Part of a small language model's weights.
Training: a variant of SOAP for these matrices, 1037M tokens, 3956 steps.
Each number is 128 + 24 x the weight over its row's rms, rounded and kept within 0 to 255. Layers, rows and columns count from 0. Numbers have three digits each. The size before them is the row's rms in percent of the matrix's.

# layer 5 attention output (transposed), 448x448, rms 0.0291, rows 357-383, columns 56-111
078:140167165133154111107105085137151122192114144138155123166128154175103139153104129140099147119100126123125088122100105125125131131105135128131108157113130140140139160096
072:113104132144137137106168168108152158132137094107148140122157138144122086165147112143148189137133115115169096093145119159099161113109137127109134128113071125154137162126
073:129124148108122104162094104105124094125127122132108110113091099177093132110126113131117130134144147153117133159118110088113127098133130091133128146116106111050103127122
068:124110145117106092175170106133146124094109141093144123098133107145119135147122083131112160102137102119170175165134145121115116109134155153137144116070141167103084098106
069:055166088125129132130097167139146088112116163136168131156105117135151103167134175162152112152120154120103154157128116108158146124155118101074141098117133104133115112194
072:084154106144102135162133152148091148109134108097115135120139107142120109120093117152116120145153109107131154145112143085133125115153140157119107096104146150081136103182
066:103080155138116138111101121111134109105149111108143090119124177123131138139101119083108150110169126106105121102105143127141138107133127114119124164148115141095095159141
065:132127103141127136118155166173105118148142134166138151098167123113105114165131118125085127143094138143129084119137105080122157087165125152121127161117138084164157125088
064:119104119117111062114136145085137141142120154115109150136134119129126113080145120093144135129101118120117171121147122134149112082117148106143127094113163156125116109113
075:115137138175109101117160151128108122136142172140096134136143133114155177134128122146129166138118113140112131088116144152147146125158125144137124172139141149116118108120
069:099107111112127125142139141167115134136134139141148145144137115135112136071118141124094125157142130119171113125119115105095144134132157138177134146072166129146103136129
068:076122092138127139113109144130118099109118142109118132147108129136112102117127133165082116143144111126141102145166166141106129168148153135180102123169172111121139166125
069:121107159142128164140107106155162132137125124148138095125091172125147099146136121122097148105094133139150092099129128101137128149076077133117106168085109172137143141109
066:134110120113089108137132113103135135105135114160084127137131107088133151095142107099099097139107136166078144125122144139102098132145122123134109117094171134116153098115
075:136114140100147052107123119123143141145134127152099091121144141117094158089143098121149106134126128127157171108163140120136150130136107109147190176131166068165105144104
067:108127143096189128118140134140122135074116121145106144173126150154144144108130138134145104132105149164115118189103142118098176106130154118122168105137095117171163100083
068:145148146084127126126166121154121143113107134150125082160104124096124098097120139103109170101090139123124086150118135134176112158109120079106050164105131168133124138117
072:174135115182152085076136138134085145114128104156143120141102172145111120107151116107133131100139125116130151108144135168129170130120129115138109133108134116120145151145
069:142114106148108125128154156148144163133130127150159109147125134140089146143116108098158144140124126130118110135155113111124124103131101119126103134136137155118158099125
070:119123139098131092125117141112112083166139156122092126111103123182116138129138102127102094123128154138111139115132114154100085135107105110097128114118143167108044132154
066:138101150168117138134156117112127166121164139126134137096110119123136131128106116135157081150131127113123098130158145107140121103110147145118116128112142108130190103162
066:101168160165086165139112137125123117148121108099144143162112109095143065148175132148137133136121132155190123165135099137149087169139124092100103118098139134114132104097
067:176122123144155126119156139096166085113148098127138171150155149167107149107110118120137140105113130134133109113118119087103125125156114145134124086144164121181113130167
068:127149108152127164105135096159093190137136120130139095125146149119098119105121117104138073098161136149107126132055100090121108115115125135124095127128074114103147109117
079:102138091150107148118141151147130137104117112145118126138101089117148086077132129148121123120104117114141107164117128147147122123142105083066146078175131097135135095149
071:111112096140112125102186135071126118113143143119141138159143109125120065077141096103087106138126122171164119125135116125119132150139111089174129125108157096155093124120
075:183141080149143118147130109159134125107151111139143173115113144101103130132117137097165108139131112134102141176124095124143157153120119116104131127141154170120139116132
# layer 5 attention value, 448x448, rms 0.0234, rows 358-383, columns 56-111
081:107118134142153136188112098152118170150180079148116151120130139137093120131106133123144085140104096135116131144097131147142106176167156138156140113127143114123138115143
077:118112124161136165121096084146139100131126183132135129094088121087149162115158127106150128111133136085132127119116139118151096141126129149112147130153153111155141118110
075:119163100137121148126127166151112093114124144163111130123082122141113146068131129140144111138114131130102125121149106146123144160101120170137107171150103101151167099089
075:175124116123097122143146126132081151116118121139130160164155143133130129101095104086159121116144121116138129083122124167156150115097069187167156093089134141097116120079
077:126102135131136118101106148099131126135128128150132096068097129115134136137140094098130135118101126138118117151133138134119117109131134123180162122160136144147128138104
069:159126155161147093140092096103118129112132137134116130087122060122121135158105169150170126119126142167113114131131101108127109185151129178127159127123156125194161101203
075:113097113134129122151122139158142129125102123081110112149095125149152098108126147157148099137111091147132105124114129155120130177174158117114148121147114109134123111113
071:170150095155130142145132093124098164116153112131124085149120169129130123134142096130136164092138054096145120146122140117137140157091149127155124113107124140166133128127
079:143093100141128163141146087178115131127116092153166102094150114118114125096100175121149160149104098163174120137103130151072108157140164126129122128094096132119136169158
076:143131160142093119129094124120122088126140139088111081156153143115140151130149145150156116107085126134179160130142148142189092123155148156113121159191135130129111129155
077:143109162140139082172126109157133123128120105129136184141132088082104157070161135113165134088115150141143133139126064127081109134115158165110118107172120127119109124144
072:144156098116113110111132161108101100113144132137142125101140121162100115133118124137119087139146132095119169135116119106111104137147145156099144109126160128114115114165
075:144146103136153141149160146142111102133158135125184098132113149141138136122138163128136161122148127133150112130154131115133123109156124130095132123141105120138098125161
081:153173127123108121157149093101144123117131115087135173129126149117146146110139179126125109119156086137132088103117134140103116148084133143097124142133120160127123086150
078:122103133137107149124125135137133119099113148138130149099125149125114131145115143075145178129093088105120140119152160112132117127145107108133133097125164146078153171114
073:097137123153097146092112150133118147110101133112126111145122128145135148103122158106126105150148148105175146119122145072075155148134156153112138111127147118124073123113
080:119115141125122148130113134084153142136113148074135148135126062086160158144121134126112123135115107127102160107169103094151116090156113108143148098139138163150164134078
077:102152101088139134126136105150134109147138133142100068101134123122137076076135146165101104124146123137095146165101122078108096148093174134116167109126099111161110139131
075:112152086152102103136139121100132134142143126118136098118159135100132103078090088177105136100119137145167160140142098100136157099143142130157140144131132135129135150175
074:114159074108102140142162132158121101141105105111148080114122121121071117101135153125106173091114115154140162091106092107121113178109114116144124134127104151119122160152
075:088100115106139158116130121193135129144206151143140140150137140104119144116110117128132099117108147133096099133139149113139137150177202130138143135137112128091119150113
076:125128135107171153109118148104105140167131139153107112130113114152097124121134106110086162147145155117144128114088113151147132127085107142139119128092102108106119097098
072:115134157125146095112146141057127068098140113129095162114118089136150130122124112156107148132128120137161157135169135139118122095144108128122119133138151144137096157138
084:130106126122111157108131121125128144145122177105133151163163158101138133170163115116114132098115149123136127120113142115182125171139149180150107095098150157130124160139
078:108118154138101116112093132144119131120135164137109126098117149133110120123121146093121114127102140148137161132123149128140102097147137121092110107129062126148124138135
080:079099144108125150114111135112106162126099112064081122099116132118141143109147179134098110150137135098127152090148173147097115141081165121164160167160135144136100150112
# layer 5 attention query, 448x448, rms 0.0233, rows 384-414, columns 56-111
095:122120092150133111117137150081149118120134084085148121145158110192150123136151174151100170123146136117142137124109106150151148128143124117083148127146157123136142096094
083:147128164135129095149148156132131116127101083134154132127131102114150147100129151123110075152152115139160122114116166109149107126107141125057115118124131079168140129145
092:164056129144181142113122123123137144149155123137145099114173126141107099108150097117113132131137162137161095159143102077137159111161089108101154093155138125135129116123
094:116162100138105132156130084134164120114102148109143184133161121149107150115136163102103098111136146108154116135149104118135112137152122129156093133159162148173135116166
093:100139122128079100122109070172144126142060133081113126156146219150125117165131127148147132099163157119169136126135100185112133121133125104152130209112115148113072115132
090:184164101115140136164135131115147126155183166119137165124102162105162154129129109142121132165139113119144090135098143164119125132119120139142111125099138107097115119114
099:112112123173091104074102124135093116141134126123098150114125126125116124155105143124132127123149060138092095120130094051105129136127194119149085112100112129110133131114
092:129114159170120115163159103170116153124101119097132132111110142106107132144117108114122139149114120118088129105105130105097156111109110149180164083111159131149125136142
088:169113079146143148175122136096159131109155115146131112142142137112123074114167052130126127153152143159123124138159137141106152131145145129110114131134116125116114154126
106:123109093118121135072101132148142149117120127082111138109106158133172112132088080158151102095125149128155137135107125134121129113092146091119170105126114099102123093175
093:148125155124129146103125106137174160151108141108124118109141179145125133143132144108121153097128113120109129155133097141103107142113091114140140171131134106155116066164
095:083131112120130088137158096143136140142157146139133118103145104144131124124161163117130116143123162117144170148116187145089140159120107106107089148151146062122144162109
097:121100119081128180162141138133130122140163127128134083182119134124139077132101145118167166153102094091125071134146124098148140123159110094127144102139123085154113128159
075:169112157126120119133141154119134117161146154096106189119140126195141143127138125119099146113145112124126158137159163160126115111132152128098120144114150117129094133096
089:154111152141135131114146073118142106136099102139120092149081151150109114086152133150139155129160137143144124116128066140120137135119179116081141106141084104117111120109
086:115179131156141125157123076120137119116142134141172159095108103157117121104149179119140102150142127144122141135113142120150161160111152137102117147072116145133088162115
084:147165116087111115129139153156095146092096100104086153130113116153094187134129139071135121061120144092103121126121137113133132158124124124098116120104172161052101132136
087:147127152111110139142136129180125115144120135114135122120175134097130111202133155121125120159105164149128131145108140140116125121164101149135128110120130132101090121096
093:079152164127131133107130119185169130140150089112104112129110113123132113102124174109142166113115101112133163134187082147116147128140116123093110117168107105106095110154
093:153131131106102115121123127136134106125129143101147157144126101150136136146125141082091165114161150147122067165173109139110098154080127131140170142153109157153160148149
078:162138127115138089143157143139143140108144129142154098131133123134153135161090144090135103149115142106143114124161155122126089110135114130143125161153106160160132128126
075:143151126167144122105112165159134161159129097107085134116149177172138130147155143141118073108151107098167097142168108161127104101145169106093131072109111103136108144120
092:142120081149148187105140113085119129117150129122180139104131153097134141123102163090109146112126115136130114178111135146184156151111131157162119132103140147088134136161
091:135117136115141112144156119086158140132160127147144119105099172116148120129130203127119119088121108100139132146152122094107131152084119133168121167120094147146145118100
089:151133134166113152116096160118146160148100159169160128139097122140115148117145177144109114119123140080134120162131203139161092102106112059158120128141112101175141128159
097:151149108125145118085131127144159108135135195139137124153107115111131153118099183160104141198132120157090111106124120129142130166117097135105114097191096118084146124130
096:130140194100107137108100142136139113121069127123135141101150118126089116149092156149126178159150145161101136157185146135123144122163129086128096151130120129128140142159
094:141138098163164147139113140115139095132163134139096143156134125170151140078113136153130173130133117135134122137109133164089151108134129132132115145109128146119126136167
098:127060152084105163122103134134158159176156120129089095126097134150133132081132114131089116183128149129117130112098127109093127144135094106128121149158107124137125109140
090:127120152141129127112118119130095099136123103141161131129145161119152118109165120108121130176165188111118109172110095129118092115126135124100118124137139129113181123136
084:150153123148120152138108111134122117113076118140119091133109146077117074142147119127100116141122074148105119114176111088152132081162096124122124126128119129104102158143
# layer 5 attention key, 448x448, rms 0.0235, rows 384-413, columns 56-111
099:148128089153137118129141132089155103136155084104140157130140106171133104153144147140107158101149107138172169092082115140146145122145119143116140109124136100122139106120
099:143142159148150087129123097127126153108121105123136143122113162164165165133158146110091076143168102134121117131099132109143094133108118118083093122102143093114118119131
104:121062132159161139112123113131165165134141151117149085133180150160087122121127186130097118125141158102160095151147098085116168122173093094075152110171139149129115103121
090:121166096145124152146147081147145127109090117118111166112150128156069132121125158109135083099146148087160113127129092109144136129167096154127095130159136141155086119173
109:092140130148095108115109094150103109107078129109141120167155179142134120141139126134128115121164121122166094144126100162130130121139115100149114223095134166113101130143
096:180140116119159121149142106090136115150150165116138180097102132113126156119122163161105117156138106115155108126074144137107118128122127156130145111116120130079109105115
098:125124100153081133077115106150110141106121120113114113154116142131103109161123187129124136148109100130106103119152088104100118149121157126122071131129091111117122151086
098:107102130191127147153178106151097162127133118125113111091124168107102088141147139129109128126117099134096101124103143135103168133129112129157161096123154146138122130153
097:160133092158123130161120097086189154118165121135127125141118137137123069121179083124111147136170117134118168156156145121107165128131144134093104146156128117134117154107
100:129095143144114102101115134160149115146121108103112116129096117139146140140085086129137123113114134132156162117108126133128116090100147100110154091136155100116102086154
105:147112139113137143133118130156152151125115159138136146126137137117114139121142122136114143112107114080128118145113079132112109145122095137161160166112155104131108106181
097:080153118145137144121154089131153155126153124115149144113142117117126119143161134134136095111124136124127152173110180140086155116106104142113120136120135107116141194100
098:120128130095119161161118105106136113125164136092151095176112115115134099151091157109148139144118090055144113156146152088124141117128126115137171104117151106143134139144
083:173099164129120069120136092112141111156149129177136150120122105169161156082076122149113161130142097122119143149139156155133111118120148126115128112126151169134108130102
097:146136104154140144131136102145108111128120121153116092129112158179116129063129131156157161175134133160141117143168129166135136096147130116088138106180064110112103118141
089:109149104148155149153135054128141119120098115166175128124121122125116112084124159135151108129166123176120160128095129134139188135110126148104130136124131152112115159107
097:122121113070126125139151125151115160086091086090095143130114124148123186114139152072135092067138137111104106149103130144148129156110130074075106114114170142087071127144
097:125112150104122127125146121171123137148128105089163128106177107109127119164126143122135124192091166140135131144135142123109136086169103157122119101135117112131085140102
102:083139170159145121112136146148156130162152068146114120144117100133116128077125161118145147106116115118129172111152105173122151114143094117098091099154078114110126119153
095:157099095106108130132117103158107115127133154108125153125140114145136134176128121089084161099143121125130071145161112149081126144103127161176154131130068159118164154122
086:173129149085156089158192149171131116111151125100128071161123155151128126180098146110156114164101174089159149136146145135116119126154148114107116162134101149106109111158
092:154132141151129121145117164132130154153138094116113154132137168145155161145105118119137088133168102118142100129155129136141113103127155108118148119123125124157126151138
100:134116084156140151101145133083087126128160150107155110099126165108114143131133169088101163103141102121113116195112129159181163132112117149146132141103154144075109137149
101:164119137108141087129142159107109112139119115121120133097114118103137125116114149114141145100119121114135138140143117076128127134129118119136126154127095143144147113102
090:135103146173104148106120165139083133131125176163130124133094122126093137129141131140095105094137115106122127163110193154146108084125108066155090123113103116134104146161
096:171147100120135153103129136138144095133132183129128153187107142120150147123105135151098134180146123195096109113129116110128131153090144153127110078162116126077166131121
094:138141166101117151132100177137133119105098136106149151124154098120098108139076169121121166141138155108114146149175145135108133139151118077152105134116122124121135138173
095:131144116152108140138094107107170095136146130125112113136114128172163133080126154150098180113156130149138156161111130154077131099123117123151120132110158114099154129127
095:095074134106094167097122142126170128179176135091105104132096128113115136071106135133086123142147144128126154101109132125091142125118091093136131127168109110139142103136
096:122131153123131148091120112137110114130126142124151109159158197135149136122166111125117169176143188129129104170099094133101114143103141142080122126127130117129179142110